{"num_attention_heads": 2, "init_std_qkv": 0.0518, "init_std_down": 0.0, "beta1": 0.95, "final_lr_fraction": 0.0, "doc_mask": true}
Each number is 128 + 24 x the weight over its row's rms, rounded and kept within 0 to 255. Layers, rows and columns count from 0. Numbers have three digits each. The size before them is the row's rms in percent of the matrix's.

# layer 6 attention output, 96x64, rms 0.412, rows 0-95, columns 0-63
077:129151135115163143076146108106151116147112090108165126129063181119118082159093065149143103086141138111137141151116127175124149147136129104137140143126156106133129118125127132116117113137133145
110:209172105125142081103161144137125124100162180128184106117087155112137154145103154193121143106100128119115131140134141119117106133131110138128134120110120126140122116122134106132152129129119146
095:139110144098114170135130109156170151129119104177142101077127175172139201159159141158108168167162121123149140144112131136106121117137142115137105125136129121142144129125148121127150131143110098
092:096125156165127159114103129148144106147208136080127100176115166138103083123116084114086153083128107131120112108138109139135131144134144133133115134133099109110155128150131131146142126107098136
118:114147128156156135146155072109073089106133143130169106146118104217182142107142171145091120113170121139124137100127136119119117120122117131111104131095140134132113128139127136134131142125136125
111:150132064157148140135094121100131180129122148111126098138168194111159091092198121140164172125139125129130127143124135153127117098140133116116155127123120138131111141109137120135118142162125141
099:125098108102103101158189054121137129120090144183091121113088130097153107185153167148123143151114131120134115116144143134138146124106137117102132128128128159143134153128118101125139119117132106
117:122099091149088141129156126136113126087139100125129106103116132185088152125099010127107119181119122136123117137147133133158118124122122109115126143127127117130117119132126126147134141135119126
095:148156093122121137097113125146142147161130179092093127179136146123187161089138124091118145042163147149128109119134129124121150142151125113138131155133116169115127131138121120126135145132137138
087:171147124160087155128106145190126169134156173127074167094166132157137130126090078127128095116130134119105117092133116118135157111101128136114133144130104151152113111129137128117113125100112148
120:108164101175147113097189192184140083142121128151146083143126131133173131137073109065137136112137115118134143127120133119127092111120140145120123130145128134137127143124119120137122115125129117
088:122146168127107168113083094170111071086149123104132085122102187133197117121140105118116106100134113134112124116104105105134129115136139136127114112157150146130102134111145128134121132118171125
117:108105118165146139126112162068153186162146167146100198127140104167145106076073142118155156149092139136134121105114114132127125111138131125135138141147121118123121128139132119123147150127134121
089:142104182057158167174113125101168170117139096112118166160094116154177100111140165135126137120141127105110129137093123129108125141129141125113102166123110139115126130118128145135119097135123138
116:188092158138190140127160142098082124154118143095144154071103134159084109107180136096164088136144135141125142118126116128126113121097159138126151123147144116138129145128132129127132142132137123
108:108064126132134148155153117117151113108140144100104089082119061069175186162165149110130120148134139131112142144109105117138149134156138152130143120123132152119133104138130137133124123132144108
092:143139121107106077119138125133125082216154085057103140116176120120137107171138117125097128151106135108132106133119158122134106133107137132125111151144135112097132126136144120142116106111140112
089:123181144154089118080132126079129132141114155110150113151087094119097147150140087126049118141084137117101128169135155146122139133132136130148121146146136132163147112121098123115107124125122144
092:166106091099139137098082173159102107118109100135131123118133154087135096128138180176183110159069118139088134130128150128121147146129145125100141108160123144118130137126144143141124146106133128
090:074203084137106124143133112078104150083169112086143132107116122075119142147117111107127172150121136108138128145130143133129146112134092143140096110140150103156134138140128129134146124117097123
089:141118121140065089138177150139144135097100101136104160163152076065138140183151128148163117136188128130139143148133131131121136143136104132139127126117096114087133113108129129141126125134134126
085:074102109127159097168094162125119139111105137103134061121102124116111149103077111138154125116122114111098150121123083098150142133174147141132153130127126141124132138115115072102119112148153121
092:168111110154115113092108140103196072094126125118064185175131124103128163106145118159135135151151125131138120143147113124134119132118129143144159136106098140127114119123155160112134106133101131
071:132150126085133155150158126115134152107119139061159169147146149111113154122129146166106098087145111178142105133099096154144108122090107133103118109145144153097105153100102136145122151143156135
105:110141120081109142073136114154169128115157061110137154092084119145168169116090119087113201107104114137154122125138120135118120124147114130126130131105144128144136141148122130139129134121130154
101:104136094072134064156138123110139107113125145149217185160142136113123113156141095091146073144122131118145150138125129097137120125139133133128117121114149121134139125113143126121131151129117151
109:067079135113060133111160125136115077128140152154127141147155095191106085119142166146115069119099132108130135107138137142144130112131151112127103112103140124140135130129116129122131125119116137
099:100152116166118107125082114127123124169098096118143121112074136171112154187062130190166071112123131129129144131131137120125127113122135142107127151135131133121134109104138115116144150125129117
115:100098128104132096096116177107162140073120109113110097162137094127159116095117097127159144067213125119137152108136136128140143115164126117142129107141124142127127123124133126143148149126128125
085:118179095097155134156113099120199131122080130113082127181109184126165142132112115145130133146111124128120148140134155129138139126133150101116151138098132077131146099138137092120126110135136135
093:123135107139173125111119137136128142191131156108171122156146109138158219123121178123106136150100133152166122106130110131140158130121133110117119107105141087180136144121135115129146119130120123
110:118122099096168086146071125126090143146184146168095144142153110101209124091125092115129094123116117117140120117131139142144134135103134116129157128134128136126166130117106129131136102123156114
089:105100103115142060117137090113086194153117179090132144145087136170124104133159121097129149125122105120099140124149131107139174123106119119135103122118096117110111139091123125141146131132124131
102:098105124187162108180134144116159089143147164096125119107181153093106071140164127155127183150130126148134140126119130132130139140126088142137126095137128147130112131139132121158133103137117151
116:152148166139150148135168106122106180115158073106064175160121177162115156187133107149104123119084113114138150126134129103138122124110127130127138144127135130118127129121113140135115152132136101
091:168136105101150111115114049135111123127128103137087134135144119177126136109086078133143121143156144130133123131126086135130134145064120124115112100163111165124155122135144159097112133103133129
108:163137134152143193115168107179098175111147128125119080110159098115192085098092136123089101159156129119127148166123137124121117136121132112133134110127128151135135128142116107113115115128127135
091:140144076132160183098126090190129169137090103139136135144106124081128091146152131135134093149090122139148103121140151087109161112135110132151151158102139136154145124125146109117135137124147118
089:132186155134093090140173116145136146134117186129067100113149102136176105122139164134075087147151133119121135126147138118111083139139132141104091141114136127119137128123131126121155122149145113
100:123192125130094087141126120139134087111101174092097152077130142152147166101121107163201122108071132123123122138132128124124119106125130150153109112138146116129101107135102119138126120126126130
105:126137182120178161114123131156113095115094158107067113150109093132107091143081134066178103165108128145144139160126115142134136129106124124136139162106126137126123138148127148145132117119134122
094:149109094169148201110093150125136095175132138120152172134072096102134168153172173133129121156168132112096134138111120129126115139126105133111130110141117141129137123148125146135114110105114130
099:092156103138145173138111149090096108164100050120099105098165125110087097096114142130090133161125119103116127110144110143129160146139150140116126103092092138115143144131131110129126120132133104
096:115156137147166199131107095094126090120136193128169156163151145078121168121110093146067150151140122125113121121132144110128118127136132127139099111131125120114151116137103144111126126150130136
090:137086143132106111104152135081088194144160140107142099163128171079097142140154095090153128152139144100143093119137157130111096105136116129141116142122110126116144125129108163142124088137138132
115:149116152123122120154180129156128110073075115134161224140174123121080133121101137102075167109128121116141114120112142153138121131128133136131141118130126124130147128138151139134113122126114121
095:089093122096138132120093113145179146138092136103160113081141189188135093115137157094097136136135092119129115140151112119123146110138120101173115104145123129113145157130131152134119119131098142
097:204114137179134136165110120135136092116133134140106131192135166092139130140114115129128089121116116107132116116139131148131132161127125150101145157151130101119069133127148113148105102118179113
104:114130108138114110182126129161125090143132149186130172113117213153189143125108158090155118158188126130120118127108124118127118138133120134112136140160131110123130122125140136117115110137133130
109:123092157160082168064112144115174106120066112131104087146142111155131125132155104104172152187115122126137100110138143117133123137116146129129143133122130097115112139096124135123119120136139162
073:165132093155158129184083117157107140125146080134145132118028091147090109145141117083127130086139126118130124146125132114116134113126145156134115111131129107099130124133131137121121142123128112
082:175125111104114146086111136083075119162107104125126103076079103111092125131124125095064179133126117140137112135102135123125097133134133135111133108120152118120169136112142142124104101117113143
127:097098165072145135077114123115143125143114149212139136116134164090108124119134122188090111092200134153125131137126132139131104118115109137138116119121109122130131116135138127140130135138127132
083:119132135108109118111126089150093077109148117088150085104208109123120122053142130141121100102138150111132156122138127124112155144113146166142110109145115145160145146113128108136115121127103116
104:158107139105119098156126132136192124155113113121158139182118105128165113095132141066057102163073138149147131105124130121139130124148136114117127111095119137129108127136118133103108120137156120
127:102140131094115103109167151118149148101145139121127126136086181114070149036121162099130111196129127134146108127133145127133095148137122115118127117138118114118122131126109133152137152133114123
109:133132148117113160132179084138094129221108134125130117131109086076134143088068146153151163128160139129124108115116099118132158124119137142145117115119123105148125127117109128149118129138122125
083:110101172179140053129121097053122118144167136111095134117099112152120159139114099096132129158117150135109129126131130161139160141106147141140150139139135126134141118134145161122130133125166158
110:122162103090129148140123172082086098101162136192135102095163099125078091085097130127165084116135123115145127137108126122111132112107122159133144138126142105135118106137138131136101130146126144
112:120124129135182176190200172141134174106135119098128127171123149133106126103171093158142112076109130120148134139148129128103129135131109126119110121097120135124128138129124134092115130116112126
091:100084098135116146145107126205098117178145110109086146146086124087076173102118142119131110092152139149136157103096138107129138162138144133133139134132125129138138129117131114132152136141102115
109:121118100097137140139166098112157100129138086166126133074161145101139111169088156065129142056088134131118126138136101125138119105128120128136124123090127113118132135131134147141108139120170125
118:096132097118160114060132154155138166080165132114116127072136077150094136196101113144137081149119155120122095129144117146121127124131137114109122132120112130108144144135119134123125130104118119
099:092172146138096156172120175115096085145121095192147113158092085158126092149170108095148161114091130135115107139137125102139128123135133116147142113119150132140114137116148139126143131126115110
108:161165075184157095116159087093140123085135114167129118107091106134133064115158136092140157081122131141126130136114155121123130151114112105123133115142137110156118120122151125147148141136121144
089:110118141163108146104056140067131160136111112127143127131104115106141072108095186117118114089081133128115132131099146114115117150087148136144110113104108133146106095124119118140129131116131151
097:092107129152102115132191150115085128138129119163100116170087150166118143117119174208147176161104121118137116133119138144135098109113152125137135116119114150121118113124113151139145146142127139
098:109131130081143130119124153168091135107129117124117152188144128134119121158168091109134169230148131109091146126115120142126120126134110106104160123108129139153107116145125129112123122105136146
112:178139136071118114163114131101089124127121124147089103172097121088129118190099145127191132128181137156142121158122123116118149113125113130107125138144119106118118165161131143124136111140121116
095:156155122179083138158094148063147171131081092181155123121152131097176171112115126157113118165133143140117143140164132152132144142131137119108134101128134127129141116134146129129124110143134132
085:084094176149116134141138097175208152143171128112111137136145150056125135128085114152140086152151122144132101140124102145135140123134121118138148125143124098108113133137128132117117117131123100
103:193086143088142140130105167134118093082120125123072150075153148129138191111104152148137170108136135132112161108136117151136129105116120132150100130142132160131146141138114131122107121122139116
092:079135146096116083156090080118105089135075194116167100161180129141101121131141154137131139143142143148146135124102118133137091137123139103142120135130140108131118128105125134131139151130128084
115:127142187157108130172094136192193114117181133115122080151115100141053101127139163133157154097138142125108129121128128147135113134133125127122128120119129131128150140117135115129119120115123132
115:107101164099146115100138180188087134120115146141194108126182145094157127150122091142130182138071125127134119139141110122141106131144146110143121116150111146146113137130130121141139133136125146
101:119190136155103102122124150120124046120064133108071195121114156102095123136151104152111143112140126120124134098126096114125140112133123116129146135120147140125142121150128135106138119120147128
100:145155152126075105113158072158133186130093146154124099128133089136112169083198145115151140094081091129122136129135124125123143151121134112133136146126121114113129131117104123110126127131103137
093:155163144105139107117089147148105162165128147154138145089111077132152111118211111169103127129180103126143128143136121148105142121135140147135124153136151139115135145165120147122166113140123153
079:150182165182139150114135131100146099117126074086151143096182120174128136160130121157125107103174136143129150126164127119111103133127141118117153130121177105128156138129110110151126127127115136
090:093156164089126100110105134182124124118152094155086166130117156127089127178165097167096153091081137121157132114121157115134115143107147125125131125144104120124116117104131120095147103141125140
076:085102130172120108110131144105100136076070111126127104128154085090154126101133155175118143139091118138079107129168134141106170152147117123146094117145111141141139106119142116128104137130114113
104:153053142112086115148139126105181101159119114127142135096098095121161077103156095125144101116049138136129105140150122097143132124133123123125119140156116132129104122122127115120140117114115141
099:106115104132194162104091128130164148122111160179132170147145082157108151152190145166145134126098102132110145116117113113139123112123100129145125110121117125117135095145107103141129127136157159
107:061120150187113146174114137108134180129087152168146123081153151107149146167106093077128101100150133147142135114116127146140117108114139133119131145095130149124124112116133143109121121119123125
112:109146129137074151126065133133097165048144130084150187129134109122143120156107197114116100108140103133139126157112130113137133119148126128137131107140152131122135147128122124135118123104138118
097:129110178174164123119126107164129142098113100172221163140099159112146127077108112109162129172127109103111102119123110139137137139135105131140106131131136116135125117125156138115116124122130118
085:142159159086158076170090133132091162157130107153112095113104114121100178113129124141108072095144150103081140139152118132111137153105121118135140126143132120112129132145155111110128150151128091
121:144132132066099148158141170122074163138102150072136089107141204131115086136128145140156066150139137136132105124124142130130134147142123133134113149116141112151130113135132126119128150133138140
103:175117129081159133139139087099187097141117144135147087146192110143097175136129110119163131104102148129130103132133144179120150120149120161123129120133161114115126118100100145120145127112123120
081:120130135158115135140156131145127177122140139095103151044120094130110119106185116132079182121158125120111144152096130123106102129120114143154162152150102126138101125113104108133111124119115152
118:201086111130075163137094077152132102119161184142155127107126095114097076142108095143139173136136136128147132099115121128124121115126098128126135142118139144112107131138121112125113154128116125
094:119175108084120181159122166100127084157154103181121093145131130167109171104162136080125101115124139128156150134140143103104119132121130111121145138139105158122104115133121163114136142142127099
112:152106135155105100073146104109134163175163034144159133157177109157108134154138161138181135140152142119135140128125139126120134138130116101120128150144143133128127146112137120128120150128130143
096:155057121088106110091142188101140169140129143104142087155129116144111112174082138177083127103142130141155136100130137104127124112167146121129118125122131126136121117138115122157145137114114137
086:133151117150146083131113157121057131149147078117109138110143156148158109121095139099060202127096122167106108123136123138130108110144117114121129156132127122114126125123154123128139154113124111
086:120125074153178092112138128117135119140158159120128106106147175172076122171126204083124153155132125136138130126136144147152114132154115140126116149132118124140126150137102143091136151144111118